Weights of a small GPT-style language model, trained from scratch on English Wikipedia: LayerNorm before each block, a variant of Adam for these matrices.
Each number is 128 + 24 x the weight over its row's rms, rounded and kept within 0 to 255. Layers, rows and columns count from 0. Numbers have three digits each. The size before them is the row's rms in percent of the matrix's.

# layer 10 attention value, 64x128, rms 0.0523, rows 34-63, columns 0-127
101:128133127073091132128141116147165094150153094106181095147152126090159138128173136137131153140145136092091134161149091129109125106120157108103108121133136161132141131109148136104108113128146114088171151130143105099126113132112134093097128150142117112128146125093145125129177149169119079163154156119153110109154119119096114136096129146096202088092100141124102140110146136171116120132139
096:130105076111083097148159131161146144114164120099158120126121125104126141112167094115122182129121094118174125083140154148124155129122083110158141116168175146124134135117100134089111142100105095147128123130132155160117162086113151135138128098122144098156128147121138124085152152103174123102133111108098151139099118148121069144135135126113129115072136120103136152164152156112089124141145
104:136140141119153133119124133178161106104159130154131078100134109149144104149130170149136128125142155117168136100160107170151162131125130124124129111063098143088121099122130137122154068113064162121146163134125165097125151133129136121090116153099137105149116113173132123125109143128131144111121113114096143145157131158131136112110127117090133167131132101153167107132135130183197133127158
098:126134153153142138167077141132154115132143150188112128077110082132140040142104117144148108148138160135128170117089089154120149125124132110120145123092139082122086115129164116122126121113117131151137160164145155119128143103132148132163139124126156093140116119140143144131085127141118145157116108154093116119118096127130155121113082146180068112117151129116119131104170142120157124108147
102:124115142116192103148112122158125112150090148104147146098111111140118089141128123098092131102164140131198117117121122138130139164108152100116130120072119109099115091137141127145132117132141137145166141145108188132120094077114131121144096137118145130149140125104136132132161182093161102100130133128095139142147084128159174118156120169131116161140109121133131120155124126067147083113143
109:117114109097075098108132157104137119111090139146145124145113148131132181115139109100103129118150147142145142150116127130101107141117146099138115156211149124117132137136134122160085182138122126120154129147139106132152155097139143156103122130135093155113153120089083142166092142107145119121115165147152075122127091108094104150150127159129144122117101154100163143136078091114112151097170
114:111113099144096138159138093114121126135122148112109104196112128141118154121157096104171164115135119148098118137122133142138116093087113108121108101190135143158129161114108129112132174149131095119095127153094114146144141116122188136122169088166110154150147150105151142062187119117093099126131115126146108125126129146133106144156132115132127127116135163119112129123076120124090124078115
095:111160114114106122104143136126144158118128105157193077138141085142168145136115181126147105125137128157106154131115105115101114130150110105141123139107094151128112140095094142157115139146115134122138170100151098111118149174116059117150056153159143118149165125134094141144124145095090149155090135127123146135111097102124147113083097139137127096120109123121146125173121151102106144114122
094:137113136151114150141133132168148159149141091134130133095100155151091109138116145124122137116094107102158120145155130138120152184119167138115112120121118125115117118147124101124133059093148157140173076149163205123093110138090090141148164166089132120113107125111113142143118122125153114126119097127066127099131132151163094126135148092135155124146102117126116157135129151130134120188130
099:098131106116157114128101122137158077125141127162148115122131145167149106122076155116137137140126162106119117137118138108147162104132146129131126108120157139150120139107099140098123112146072154075155158143109153138113105172135207121112131130144162123149132134126159150062163135101126097127172152118144111096131131115093103157093126111128119104115119159137128157109098105098115142090077
109:100159104114065142086120126109123166108163117141128080149114145133183124107128180051133120129157111180136137135112134077119121149140149117150097137140147146138120126141111148154151150126129140116146149158143132143074127147124179113132115127157149122151149140123117118105165174163118117132108114121125133114104133069089120133106143134122126098129146148140145102165144148108125173100155
099:136124131121197136151088120148137111137128095121061130143112130138083092121140175131120120075104144130113143183158071148167134149126090121083133099137133110143128164099144146105140101183144134134102115159083123122130127138124128077145192130134136123144128135133120158138154097091121138138149104131130138133161115127149151125133125102160145143128125158145105113099137117151132087147108
099:114114120119117148117118121188187111179124118133117138140140139148121148103140085125124146085146139090146132141137152140142140108095112147125107114178156162151123158121131120122112135133110123105136119146108133128123116137173182114086177095108115133119128139121147125118149136124133099144144145099143056124098158169090059140152161104121193146109097130138113144098130129141124137101100
091:149147140133155149125133103135118173174137139113114098152162158154125086137133184140170109152140124189096114119147173143071125094103170125088117157096109135154130101148118125129138152135108114131100146111130104122135107126121131118134086139137135095139134130117142112134153148148097120113088102158124153141147118101130199133083106096094107109106143130144107115175108153143153153139108
096:075169121102143072106104083143163123130122131159140110148123102147106162112117127101131113150165157106152109108141175112145141102107153125134156152092120129137139095116115127107091113159100093117113134126099145099126142103111156172133113119127128136153130103175148129124142152107142091091097122117111113118115117090130145144097149105139125149116123145157144161191144144084174173127167
108:125152144119159127124104156157141124127117120191142108118133113156137099150099170116136103134092118102103121136134090092132122133156145152089113106078125131103061110141130105116141116098120122123137174151142122144109085188097132115149113162109166092157136116091136108125168121144120100162134098135128106149146099124167114118115123126150136048100135153123118114112113164106133132155111
089:145160137096074097102165107094154135115157065146138141141170146095138179111139153110106112125101129120100151133117146106136116150134130159141110134123188190121132117117149133107092121130102141140120125100110097098112130162130078137173063184126126149094114143139142112114156135144148117114135139136142108132130128123091078156125151096155133106138119119138111127103115151160126150136124
108:102118135140096175128133132116109175160117125132095126194187140122124135081162115102127126129159146115096134145132156096139132087142092120159109111163159137157105171132096156132160118144144134133084090124102084112133108118135145110113104154146125127135103148129149132128140109151129110157109109115167127147119161059096095122160125117136120113137146135133101108118175131156169108088126
103:088111121123094139121134151133169153108114120111153152125130131146089158104146081143123112147160170147146123123129147111139111125155155125156147150076113093135149095132145135170113132148097105114121078135139171118124128078146129178123117131094095148118102121180122128135076114117168169091129115125116111085141138101115105139121143121144130166147131125100152139149182105121156164120178
099:124149144157077100115125122104105165131127082141156102101127123098152144117116124127120123195123122146126150126089145126115114116120130174146121166135174145159163118146090134156099176126116149135073124108103107095119131138147129156115081107145129150144145133132089117097088150121077161118115169134152113130115135102126100150097130111149089125137117108119143108134106105123126185079156
084:156138131122154116124112151090158134134119123129113087070143119134110096155108158150154086157124119110142164140137108142142119101181106122115078088086148105109087118112153097122123075105116137129132174137130110110142167174094097133156106143129156101169146097113132141139145141141134135102137118127098095150136099166164140105097101110148154096087135111111124130127167122123137154170130
108:150133129166129136112128114142136128121118129137130138153114127114183087139113176104120163088112125146107130135141114150109130158160117110127117132156104156108111135150120075078149138107120144126153135089182153158085135174111165095154120107119153116165114141097121092103192147143117141149148109100135141140139113145144145082137132106165060102118141156159137142143091133108096143141137
103:150146129107151151115130139124120150150107137121097109129162121103100118139110136163132132115090137135072133174144103133131146071134135123073070102127055166142129148070161143108157098150132122065113123113116121138120169159126119086083168133126085121152139117095141101145120108126104117139133161148147153120134134149149138128129138114141137120161104144135135134110115120163163134129085
108:117156093130137128133130121117098118178096130117136134124139110124095188147138136141150105139118145140139154138112121079127124123129103141120142176140104135153135102162149154146080135155129110124154156080082089148168140093114052120119082130146120146128143111134087160141107141105107140088127120148156129153133092134163149131118175107131127142090110127130151126121117148104122097198130
096:133107128156099081126072108086094127158109114154125143098120154126150125139139137126139141125110112146092152112137132158105101104128127147121087137138168161124101134144114121130137162110115127104102172145127090131125097129102193127118170133119113104159151153080126115118169157111101126112161115127133133153138106152128115105135124107134064075112107158098169128139087144085127113120081
105:141133161139098122128136081108075132087117116099153142145143145096127129132100126081094145133107105153150104153115138084126099137126114166157080132165147145123103161091079112146129188112169102137157114088120086118148143132147154115139133088142143127145142139048134132138133101132117121146110131116125115127125091078114135101161115123129150097108120125094116125114100127086111124125139
095:118137116154108126142110137089127135158118130120166150107144134142073186130139046152125114149131137169116154113123145122134101106164099153166121160138127093128144118111137119189090142128103121132099112108151117117152174090144139145117099150107098138131145144118117118145080149128119159104126153166135100133128122127135120149127124084134158126132110095064154120175141093127092118156129
106:159149113165096094125099107112081177086119112147139111127122104133164133149096168075161102118124132142110132134127095119123145149183144135134084129115141150121130137121129112141132161144152147157125122156093115128132104141132125143176103108148158124123173126097126117108173082147123156126080097130156147142099151098128156119168133140126086086128150157109180115128082119119154130123135
102:135144134132172120133088087138135116195139172110128129138146130134128143113105101112144181164115128117176131174110152152131140090101121148142113150142088178104141140110100123135108182139144120104138130107102129110142172123170134076081141118139131108136120143063110135110146119129098099126151118130185109145120136104122131128153140101104129165125127099142124142114124119132185098109124
108:165124112157161132136163135149115145137089174107139122108160109125142130157132098119115108104088112140159104142146153115120158147176148140140151102107054127146113102112121096130110137140171137123138101080114117148102093107127102136110119178144144137140114125112119096181134136120165132119131137132134125145111133147147100122192093192101195147126121117121119145138123106121087124139150
# layer 10 attention output (transposed), 128x128, rms 0.127, rows 66-95,98-127, columns 0-127
097:132160125212109110101101128112083148099123138163130149103146099146113123122122126117169105137116158156143105097117158128148122147141130132128170137129133061126088128120137116150133127120103105166078124109127143102155181058160131143171114133130113130122138125149097153142099110109142138114094138128107149155100109141157108141157133105157071157140095126122163142131137140109141140136149
089:136175128122151137098106110062108128103137128165143106137123126152113138152098132139134091156097173147132144139107103122140105130159167136099058158102077123102142111136127116164131090153146136144140139129135125099116096114142149096133152140134149126103096067140084152140157112155104148114118093182146119142131133107134169141131099129125121127168082144162123119104096137151124139152113
113:119115124142092111136103121073102119124102147120136168168153132105108159129156157116022118124118083152115124155113151101109100119125149095145115135167150127164133119135108157125128177125160131123150105100159101132117127142109124110147116129140111118118151204095130130136109128110129136133145143137157124138138099136147125119154132116130124058149189136159101128116105147105112118120116
100:118121107113150142106162111134101131125103134096124100165113189121116160115134158100011139118118104128122107121134155113144106157114140126141102120145098164111175137127100143116158117109098178076171102103104131147129122171129117142076102110159124131133124107122142093118140142120141149126113123141137139118129147130110127103138173127116175151135156137157117117133096133143120104153109
101:108120110088095133134147133122121144129127112131072126131133127114116160145154135143255134167127092115140149131140125105131113130135108115143126131180116154129129144133120143130126110094123139112073124122150117115120112187127098109103151107108127124144136189120125128111131128146141119135148129120174115143119177135127105109077115127106142093130173122153104101087102115160139122128116
108:140137143154139146155137112144145134114135114117083112106128093134123085129119148156255120153126158119134111093149146120161138143144121126121163106093145146142126120123140142126165074133104118137067147101102138096113121147107133105125134131128164126128121101145128149097147122141112116152141114124115157117152170121144142099104122103127081145113111127122115112101144136151144123166111
123:142120113133135122091147125133139124117139135145182127112154121149158105153105102130021103130115159144139143121122125124133155156170134151111133135096127131089113112131116082123133097135132121166183123131163147124123125117126092130154099144116136155115129025130117119138131112168138140127128113151126150115123143113128134139102107138135124139137071106097141114146159097110124139185149
088:123109159175123123142148129142086118110110161102096152115106147136105092098153098121059136092145129116146082118151160145167122115151156137140157093101150132115117124148177116105166121115135127125149088141098145094126093113162162146103153118120122121134087145164181123104111135095132120107146138132114101102157145160124105127145170119091095124144137134173136126099149111170146119155115
096:139130150112128111108117138075108137153136131117140125143151119127119147137128136131233138130113114130124143096116110130117093077126128111142118148147111135141140112133122179134125162120120119124062151110125100133141132107142147139117118130157154117135121239127115132131149145097121148112159143095151105167111116111100156161115133103092102142111155099144108112102112147156125124082106
109:159132140154123141111155125102091180120109129110106146125151131120130113162165115106069103097116120152137127102142135150125125105126155133104139140147119140109093154123173114108131127113164102192143139127138108145172134068105069129124085132139106113139159102102103138166154122106137146125075148122114144134105110124163118078158089131123098118146133114128138114150162138145124156179165
100:124113153144133116176136134138129112133106164097149163105163126127111112167127096160100140094088119112135124111122134162144111091111116128093179116119128120123129116130167106116123099107140087156137129145085120127192123079132074151153150161101111143162142130136143121121118086085139168110139139189111126125141113165164088101133121131126110145130136119152118145113145127138116129202112
093:145121130117132124071148132120117141151119167143216148120154115141138143168132076113145144157143109144140128102117138115092117122125158149131116153112114123145145112173116124109081172100148131130136153122172129176128142103112110137141077107140100143101129132089121081139090143129159124101091152134138114131091099118120101179123094141127146143141121110097147160142123087104118149081131
102:156150118146122119123121108091107146084147106160142152104145078127139132176132148127186088153104154150116121102110124113106137154150144145095141156121128084119118121130113126160131100133146103165070153104146127161131163085089110147176102155148131131098153103104080157135143114134126122145127136140126163146130094103129166138117070125146085131107114112105130130155139133127093146170149
102:104136104142106102136125141119120122109125136128173127129113138136158130108125093115000146104116123104128143159106126115127132131143113133154144112140147141105111138112125111121133135113135126134198092143150141127140137134147121135128143121131124157141130099151139126140116110121121157133151158113131118118121134141127071124144151140143152125131132137116161137120134122134122126124139
090:178124130159120123187125141097101118121156139142139163094173124093146134147120150128087154114062074157135128148100105139086132111157118137100130121119120155098148187120146129127135120106158144126127144100158117119115130152106131101124112141114088089151152108081102182153122096127115128170139148153153124152160124149124104131156092145117124082144156115140135114113150098154122107127113
111:116126130128115131115155140115096140153133141078118139145142140124104140127164093119081152071124114127156155085132155178124132080124111107147151123148103113111133122081165120129116161130116123132112101119122143143181160096127104144078088116155097141139121153135111121126113143089168151105092175091121132139118177146104116133123159151092084186131151129149134124116149098157117143123145
089:160144138174151125163075147132136147119155138138141179091132097106123108141136096148211139127145131151140102121129125148114145075111114131098158137136080077140130119131152130135137156139148097132070153143137119111166145069154178108110161119142112123125147142129120183126119126102123120137110140099104111161107100115148153117147096138104129150142122115124108132149147142117114138081117
111:127137127139121117135106113143111112094137109142181131095125126125133132160106114134064161154095138126102131123124111156098131132099156140106156145099127119108141127120128082144104168142133113141181167108122142169143140073112099162165160125130111159100178098114122123136107119125116132125149130156100135099118085165155133159103104153153167156116101115080149159159118137099086144167142
108:140118155119121130133116106109103103134143113135097114132138118105136128145093196114210171135088089127113118152120083145120132133108119135109115128154146170117156181129090169118150106105147156112102147090120088131100122200106141113104140138149135100121161131108121158140136128124086081163149113138139148156151120154143166128132131115106134090125140141141112130116126163126116105138086
094:151108152153149138165116144134132141117127164126121150106153129121140092119129132140060127092115163112131107153159156103130153125141110114100144104141107122115119123089160117111175088140139108148191145146118109147162126114128174105115160133101135095106107030128176149171146116124137112139132137115112109123147121141124140084169122153097131120145073147127116134143147140124133108161120
091:132130130142108120117136128150099112142130152118144120175125139136105158107144122084004129105119141132144131083127132138141129106129150123143133139125094136135140136107132157127133128118129159114139116122117153132109107129135154144082082123173105136112103130162152099109090125103153154148080155118122127104131153137103112132197167121113073151124139142179126131115137095140100118095133
100:093129117085154112146141155105148145145095136085119097127122140142126137134153085159177082138142101121169161092155119105144111120109115129126130126102134082159131100133154131137115140122135115147098121175089114145164115067139066135131127146142118161115121207150153135115113151123176133097121126118100100117116162116103115134110123160081148144132155095149109105113133141143135124145132
105:105124132166126113118144152162125149146106126127155121141129145156158109108155122083139122099149121105141125100118150122103150152151134111150206118126191095155113117142120112106088181112138127204128115145127126144159108070104094169153091115140120125118118154142145155127087113132136130109128158103110114131132116111112101171171132112141102123111118110104140122122150103082104118114168
107:167121156155121111114149150147142123075154152113126137142130153127117096121131108123117136118143170140143112153141119170144149126165146122164141108069131140099112142110121147115145111127097149128114126141192145098119133154159207125084128099127098113126094062141149112118118121141127115142125140118125124115157147122088122135173112135133121111166086152131122140135158065142148130066127
100:130125110132146164099184121161147160092119129103120075162117116156129107137146096133037083129131170116143136128151154124150165123131107115129132107130085117133113121111133109145152102130112119156177106170116162150160134094122104135127100109167132143118118055157123131123126124133140144130102139110115114080122182096114102109120128136110128152120095128115116131109131146150116129162158
108:131127112114147146158121131156138129147126102134097110109122112147122115108133115156255112133141152115124160093147133161135142108109117125124159130101111082127123125130177116120123105141123117125092156146100144133149126088118119135121143134115144124123113082167137093102141147137155137122147124126123125111123159131132107132087126138144097167136108122117135096122137104149123121158123
089:136125127119135143116168112146143133083163106139082084167102108115145127090110179108177143114114180101113115142145120148143141176120127103117130110106140157132115151111119137117153101146130137111128138128110132124111129197164158136096138105158163112099114079156137144110152144152096086158119105112105141104160170125116165105169143131128096134099106152129099140101144149122114101137092
107:104122136092164159143163141162137097169110159104133134149150125125134127112162076135007147142149136123135133109165154136144136086089105135116148105136083126116113110146133112100147136103115122130168149139132112141132129131113121120084131127129141124138110119167153137122090134134129140125153145114120117101159142129122088087060137144102156153133123115123077119136148125142100137141135
084:163128089151099095144134137111132154092101092159118099146094130145157118124170126137123087121138165142124116125140142086131150146133135100126173121118168070109120140123120135133145117112128118159120144142142144143147134067102149180172121137139148110132164011144146129128131132150143141144142138126112135111145144134091110123105111101141128104142115133098146085148125124124098142162126
107:090142123079120130143130130140129101151150102151062125148121121133108142078141131107240135140166131109127148135150113147121113125113111108125138130141177124113118132118128152121119142114123128133086143134138143121109141158139126115123146100119132143112137232136119154108124141141123106138146116115131114141144134119088176137056122120135101124127166146127126117093112122142166106121123
095:112122133167101099113098154101096141090142166171090157136112110163116138138112142117172105133113162146136114127121149128176141147154138133131130130147143082114096131143102170140138125102123138135109109126143140081145147103184129105180107115119144137155102141146105160121093100109108139123080130129092144144102102152158117160157181105156070128128106114148133157134104166107148136119100
102:131160152115158128108099131097099109108143118160125109161125139156119134156102127128135118141126162155107140143142093117171119111145146121089051159122071138105141121148143146154119125125152154144147133124134112105163111117163113095108143153149140144113075046169110147132145139135069163106115091158136112146141126115136168148113133138115146132164079114134107124108095136135123130137100
108:115113115161066134128116105089118115119094128092128143170126122127110141111161147119017113114138102120106137142116170098117128115122138091145127122155151115169118139131115126141123156132163115126171095123151130132116129119097116127154133131143103125108161211104123112129118118132137117138117138103137128110147122138149104134146139116158112076153186148151116168126135131104078149128137
097:128133110111154138097167097143100118160101093076140099154127172107124140122154136108006159098116089116138109133131159115154092144113130122136118135144073134124160136119100127118145139124098165103166094069102134143146132146123097125074119119144120125119127125127129103143144153140154134107130154123141151128129144129108141112133145130112177158136157133148140125134105127140105139155127
100:117155104118097135118170110122102140141130109119078099153116114137137152136148109115248127168134124103134143102164120113147139131122099109145145137155119144139108145120124158149119119105118151123068111128159109098126121155103093122098143131146111141147153185144108131100127126150142111125140103119168128133126171123122087118069106102123143104138171116142115126089119114164107132134147
108:122140139149140122167127122144130150143128119121104113120130112150138094125126141142255126156110155128136116097172118132161123139131122117131163120081148150133121108105142164108165088125102121147080133107120122083145119165094101095128143129144157135140130115153135154100165122110119131134134097105129146112146164127152149094108127101114087161100112103124102126119140135146145113158110
110:146121141115173109103123135135124117127149148173170150103169108130156123156091102138037110138109161147145143120133109134118121137172140140092136146097120122078124112146124129100131106128150132151179141112159123116111118133138105109144099143115150153129108032135128133142108118140136169117159123181140139136123128128114151120106122144114143135127076094129135085131132114116149115177118
093:116124155161115121121170105099094113130123157100112156101099160128122112099143087129075115096133124124143136135131153124120132134139165129140152113096160099113123116141158105123136119123156117113160089150121124119116114100161135128144170132093093121128100200117146155127122080116169127104130130157118137095162134167116095112174140130119089093150168121187130158086151098162136114151137
091:139126135127123124091119116087107113126152111094141107150125130113107121149110147140189156120159111114105141126120111104155147084145087134123112156154087151168112137120124142168118144119090099136040152117142121156146152086140150141116101134151150100129113205134105128109169170142084116122145144105132124170109129108115159173109120109109119136132141132122107138129154152147123152092110
095:148115151125140120108161102105091158128130144095091148124110120110131142168185128110063086102126142140145139109131139138121132122120168120108085130133127135108113136145152158140118119124190152177131129133151113095110115102144116107142092118123135116148124100082096161168137117107147120128068131154130156138090109133133136060151124127139116094142139136185122118107144161162149134164152
113:111127164129139097167145127108127106128134173087147183111132130112115146169119072167085128094111145113120152122132111152137146091122093130096145130116109123131119112125160136136090105107147113137126112142112104134168130084163103122148137161077086142164106143136134141128118078097144161107127125207125139133137127174139109118163130132134128129130142127172106163096134133144138103165099
095:150125136114133108074153124141117131148130167153198160115163100121137151167128084106133150163148101126134123115102151108088110121139154160134120145132113141122137121168111120097115161105146130128133154097183134160110123105119139120128073098136126129114112123087117061141081149148142134125109175140155120140087116131123106163126093133135143131121116109103171144128119069125122139086135
092:133133116122124120145086145113102143058170128162117140139125096146131138179121174127174100169112171133103117097134114121150130134164142148094109136123116126100128147138120149142154087115153134140058146123156141128148127122124126129148081135162151133130126059121112139106146132116082112134095129126115145140125103106164195139102125120118102156093109122114111139174133164127121135162124
100:119136109143118120119131130101134107092124155124157126125114126127160137111116089124000137103129135106127135172096132111113137139143107133134138123137144127113124142136116110125119132123139127123199105148145139131118150134161140143136141125114125149134125110132126139139111107126134147133166152143131124122112130151099070110153145148153161115146138147132152128103129127134125103124134
084:163128147157120159167133154118102132167141122105137152099178118135177108131132131110054152104085101153106133160141072134128119110143101110106118123127122160119140165140143128133145145085152150155163109119173125108161131168130074090116133159114111101146155090129102156121137112121097160150118108109141119143150124167125113148148104123108145124135137095134139138098152093166095122102129
098:139113140117135114079176091097095108141162137065105114135095130104110139145165100130074143079150117117158160113105178156100134116131131111132118124133109085115137119106119134168094127145141145107113095117145146119105146104162136123108091112137101132137115158112082141136109134128169124110118167152141169142097145138086125117127142149137102139147171145186125134103157135176141138111119
083:137111132183138140155065164144148155097147156138132185083116131124102105144134126155207127110154117147127115123109122133112155079125119140116138135134093091139127121141147111138157130136146083120083148164155119121159150086167173112125171112116122115125144122095125164132129122104106122153075141088113112145113103120171148118160126136121108147131112111125119149159156136122129143094120
111:121136137138118113144085143164133115083136121135148146085144139131132131155108100154061160144101152121092137119130108162120131107120132144127140132114108152106163141124145085127131164131127128140185160107115159161139119089148132159130140107129112160108154072142140102133094129109101139131146142142105118090118104174171153168108130154137165165106094129058156138145102132095107126154125
108:133114158149102147152087146136122136157116096128113108137143127142153096135099173118176177121106096136114119149157063157159134112094101112123147133156132184134139156119116125102152132098118118143113132118109123141173136181098089130094147136151138110108171109156143134110152153105075110120121105073109113150143133147163158159129130119081133141120125118102128143148139162103092137124099
100:131104135138144141179101146118128160127116168120131172100156151119128107104134143149081121083093147123131108151143146111098140131131115108116146103140127117132127120104157104105158093140130099150195152147122114155157150137130162118135178125084124092090129075093178154180155106116149125136133138104118108106166115146119139080172128155106117118131092150130110128137136143117139095172129
082:150126142133098113097146101158108078162144117130138103154105143139112139118146126097000146081134102117140144137113141133132121126123152111121129148138088115127118127127106118129121133143147142117161100101150146149112121113151129123110125124144121122105109161139138096113117118125143171135103156099145143110125146136101102116166139143134075131147156126179154141113145103149088149088121
099:108131114079170091120157116086128109121138151093124101128098129120118169151143090149169082135155117128156157088129138091122138137125120145115108139099142078144138117137132174164100121131158148122083137155106106115104117083141108124138113136133105144136106197126128151127113128136165100111125124169132137136105161113083110115114117158123161113138157109187094107092133145157147101141125
101:114106127140104110104135148173139119120114145147148103117113142140136128100141157092156130105128103101159122123093180130086128179140149128151188092119213072131130130152104101094105153138149125181136132145124126138110092111115135167179121089134150106101113161113158165135109094133147125133152163109126113135122115114109093136145128124143088111137122135138134112109144117095108111130160
100:177127152142102121126134156141148148108119152128136141142154150162136086097137112105124143148122148155157099162146124183110097145128165100153171102077155133092119104097112106099166105120092120136152115166200149110156150169129153127113163111129122122103131088122151107109141106120145138133137129086115113114168128128119098120153092124126123131168104134112115137154144071142129146092146
088:153126114101183145090183105159123118098139152107118074155115113125143146150126110131051100120122151116157119134147161127123149144122118108104117115114094091135136116128124147138117102148133148146168129128121138126129134134140133113141106109148143132128100075128139178124122108115144137123116141158141135103107153089082116062131136150109165136134118128166079103081132173163148104169153
105:135135113099170117164123123144111123147128125162100125109121118123121150124136117153255113126131148118122145079144128161109146124117131120114141135107120089121144112131170139125114111148130152122082150120114126126122122103132141119121133129123139131119100094156131114108131133124150135124163115155141140123128141131131106123081117139134107150140101120135122081107125121157142095142111
107:138125123132122140130142139162139140121129102141092071166124130152159101085111180108176143116105156129120107143160105167152118170102143080123156114111138153135119130113126115092154117129118125133135126144109128132165136200138108144095161122156156120096141086169163144105161148107108124113103096074107121103157149134140167105147143141106102168113115129101095135126140151111094126133101
106:133138146085178141133146110138131084168118156133142145106159115096119152134154076160038133130136131113146132109127154135094120092102114120111156119117087090119116103129139113110130110141123106129158160104141105132083144122116155099111141123110128119134105147129128165140080115126161146136179172155143140116155123140120097062092112137127156140128130114166099097105135129147147123159135
095:149147083119121103123138125105102139086108150165098103159104112136166147114158141123122091141120171140131105085138148105110131152107148095133149107090182083089142125132127171127161117128139177133122147131141121110099105118125181168158130141157151118121165043131138133132117136120146132145155116137124142121142120148099110093081138103140143101143131163133128079120112141125115107167141
108:109146128099112141152125137132133102135132100153072096149110123144114140088140130110251122146160138119139147098148123151119113139102131105132141125132182117100120133109131142143116133118134127135084140154129146120098131144118129136134137094132125153108152229146117166093125131139130092131132102115127114137143116107112155134056112114135087130131162144120127118111123144130156118118130
# layer 10 MLP up, 512x128, rms 0.154, rows 0-9, columns 0-127
107:142127096118145135068111092143134155134118103136115085140106131172134121166116174117088115109114120116141128100153088129140165134153178179130132104132114127143115156195097159095118109113101158124153138129113157119121148138128116159115117112134117144127178120122093116133134075195147129107143117132156130114100109132132155118139118091137144155116096128117075152112168135146116098138164
101:109153137155111174131133125092124138091123110108107076128124155140120133161118101206137152185148116091111099111117080152103096140125167148110126151102111166119126113095140139161131138131111135083133154110139109139158121146152133151141148146150138191111088113107123103120124145135108136123142105187104131086139138136142145095103086125139136134113131179110113148136113147173122119141124
104:149187129126101118139134126141158086127119126077159126111126136104132106142132153137130121107184143095131138097113133078113140158132123133166119152043100137090128143115079099109156118125134107107149116134136129137126185130126134154128152133124108170126107111151130101111117117134134156120121108140138156120138153099143144120134082129103153096148106148132153192170199135123105120114131
110:152149129159138131082119135125133086102133110071135128192120156136129105152169120148122139103146118121143121154131094104148118140166112161112091128092151132132178137178120180117113144141082139087124118119121141080083114154115117132138116166137104128148148110134113105105128122135094107132124132125114143136194126112142123138145097120141133115152083113163151178167165154105125144124155
095:143122086136098144100132099134112120136102180143097102132119089132162150163138116119148089094130129135112139170085105140110135138173154101123168113104144142158136089133151143126097098181101146111138135163154187115077119146088154148139149116157167128119125116161115095141127154108151155119143141126130116133072126151159135122115098098097124126119116148154160127162135155102126105134090
093:092168143150061126108111115114131119101150126140109149157100136138137117112112117113154139147120119124133087085126151130142166128108138154136133114125182169139091111136132139145150138133099142099132123113156128144100150160129181125140141112138118137161166127116101088150146132124150107117130101147106139083092103132112070116131148097173123111096164154114167175145086123141090080096145
095:143110145129109165094135144114137089140170132098114149120124134150081120114129113147114146127110111089098099132131099148171124122134106109112130096085101113131168153165176113113128146127127169120116135141151165106094111132147164129120147122153104164084158111110151137132122136096117133116128129137082111072133173163174143136107144178123122163151106173090146165111086134128163136144126
100:095135142127150122139105153126153139124122168087088124140120118140108125115185108093129130111129130117146110125152131130137158116107121140128133097085106121157170098125104117127153122184112140134124077124128185146127102118073119138134140090147113179151143130157126117136101124094148107132083108127087135109145139087151144100112129099131093175158135141152112140184192105115138131110160
097:123150159118106118129113114093169108150133103114105131134131153136135074148131127082120091120131130141169119156079107144160124134119130084142137115140196189147098194140079141141124091131139127145072102144134142115118165165115124126144135116137124116116129124125119120149139179141120130122119132143138150114116109118134135118114063136127159108109109129100137131190156174138112127136087
091:110124118093142127115105101134121086130153144104135103160063118176151105137131103128134177137131139136148107130088097155162177108100118106128140106085132127169152165157127102133125088156102093108152133125146123141096161108123115143115146132152118161133142136172104122104079122162093100129129163146137149096156133127147090112068119130122160156137156145155112114139133140145161093141118
# layer 10 MLP down (transposed), 512x128, rms 0.149, rows 0-8, columns 0-127
100:097145150096124148131161114157122124153123130122150107114128113158154137127131170093152109154133164138131117142086154153126134091121133100137126117060161131161119123126160127113169167172093090124112132128139149065192126099131193123155147091144109132128101170116109110095147096122124126097101154136147081131130160108142133155124116103106146111106120139129164130115114124085122147121139
096:118159145090147184145124108131111131114138167127110131109127151122090120170144117106156131089169146160125099141147151136134128120120124100129112128143158095112157109138123161136119116152151165118101124130139119118118106129154151096128109100065163127153166110136136111126122156090225132079130116118172113135121110162107157124107154130086135112102138107136140128073118142126135143082130
101:140111134127174155112150150090138119100106103119136160126151109177102136129114105149182140120138110126141160135110120112147170119084113136108130109116127116154144095160149123107190168190139130134128103152116162131150132051146141120151076157091124099117101121114104118109118158111142115113117123122098110127110095145137146143103123097187157148143138146148115142118096109110094111113120
102:134113133100118105144076078136101148147100177141166128132110056144119164100121099140166160127122146139130127129149141126105153174132092143112117106138090144143108144121158131142111138146082155095098125143102152143123131117169159125129125130134130139116147089145108133132121118117125171145126094093154090108178121120090163175137119105136140139133106121126149084125104155159173083126130
091:092127160135136172122080118138120121124145193180159136131105170134126118151149133115178129117125100133115090112151127143077109141138114122123129142107146101105151129117168120147135135100116151123094146098111138123126088144175104109113124134100122089085136195154152147112124143116112131133112117122102129075129139130093150124113183157130107097111155113158144145090118094117133100170109
093:118099138122159145120106140128109125163122118117090097148133115127104128091149162130156153142148127118125127138137109131123119139122163066176218126136131112129113113094096148135194112139095115154143143137118123128101113167129167107144134100163127162110168092124127152133099118142131165138155127121149110128147101133114155140091140127114104083111165103139154056133133144114129137085119
092:133149119120136156126154135150119142136172116137096098124132135155127140097098095131115114137170107147118126145131161133117169173135165117120120163143139136136132098117110120126142164139150156138122108100124120115111112083121127128107130101126131140088150220100150105078161119127118156084106101080138150116093140133119124142117118119146191126133081089085169120119117135106107135179103
093:097135164132146171118125115109124164156122129113094123125114150137112150123107119151082134121101141113157178123117160095104152130152125116147128112159106128137114107134099154123150125091161106148168115142150167099111112198124178146143079141130117105129119144116140097098133150128151104137118121083154144169104100135156124066120088125120168139104109149135147120118072122170145112159125
104:095122128166154118114124098126139115164124101129159165143133114131115163204135139149103102138091107109114152136106136154135108130136124141132131159130118132094133120108104121133122148136134121115096136127168125163149119097138053139146180155133126113121142156115099114120162107109117134144153140205123117141081140157149118071091098156151128100116181128116103135123077136123097124137141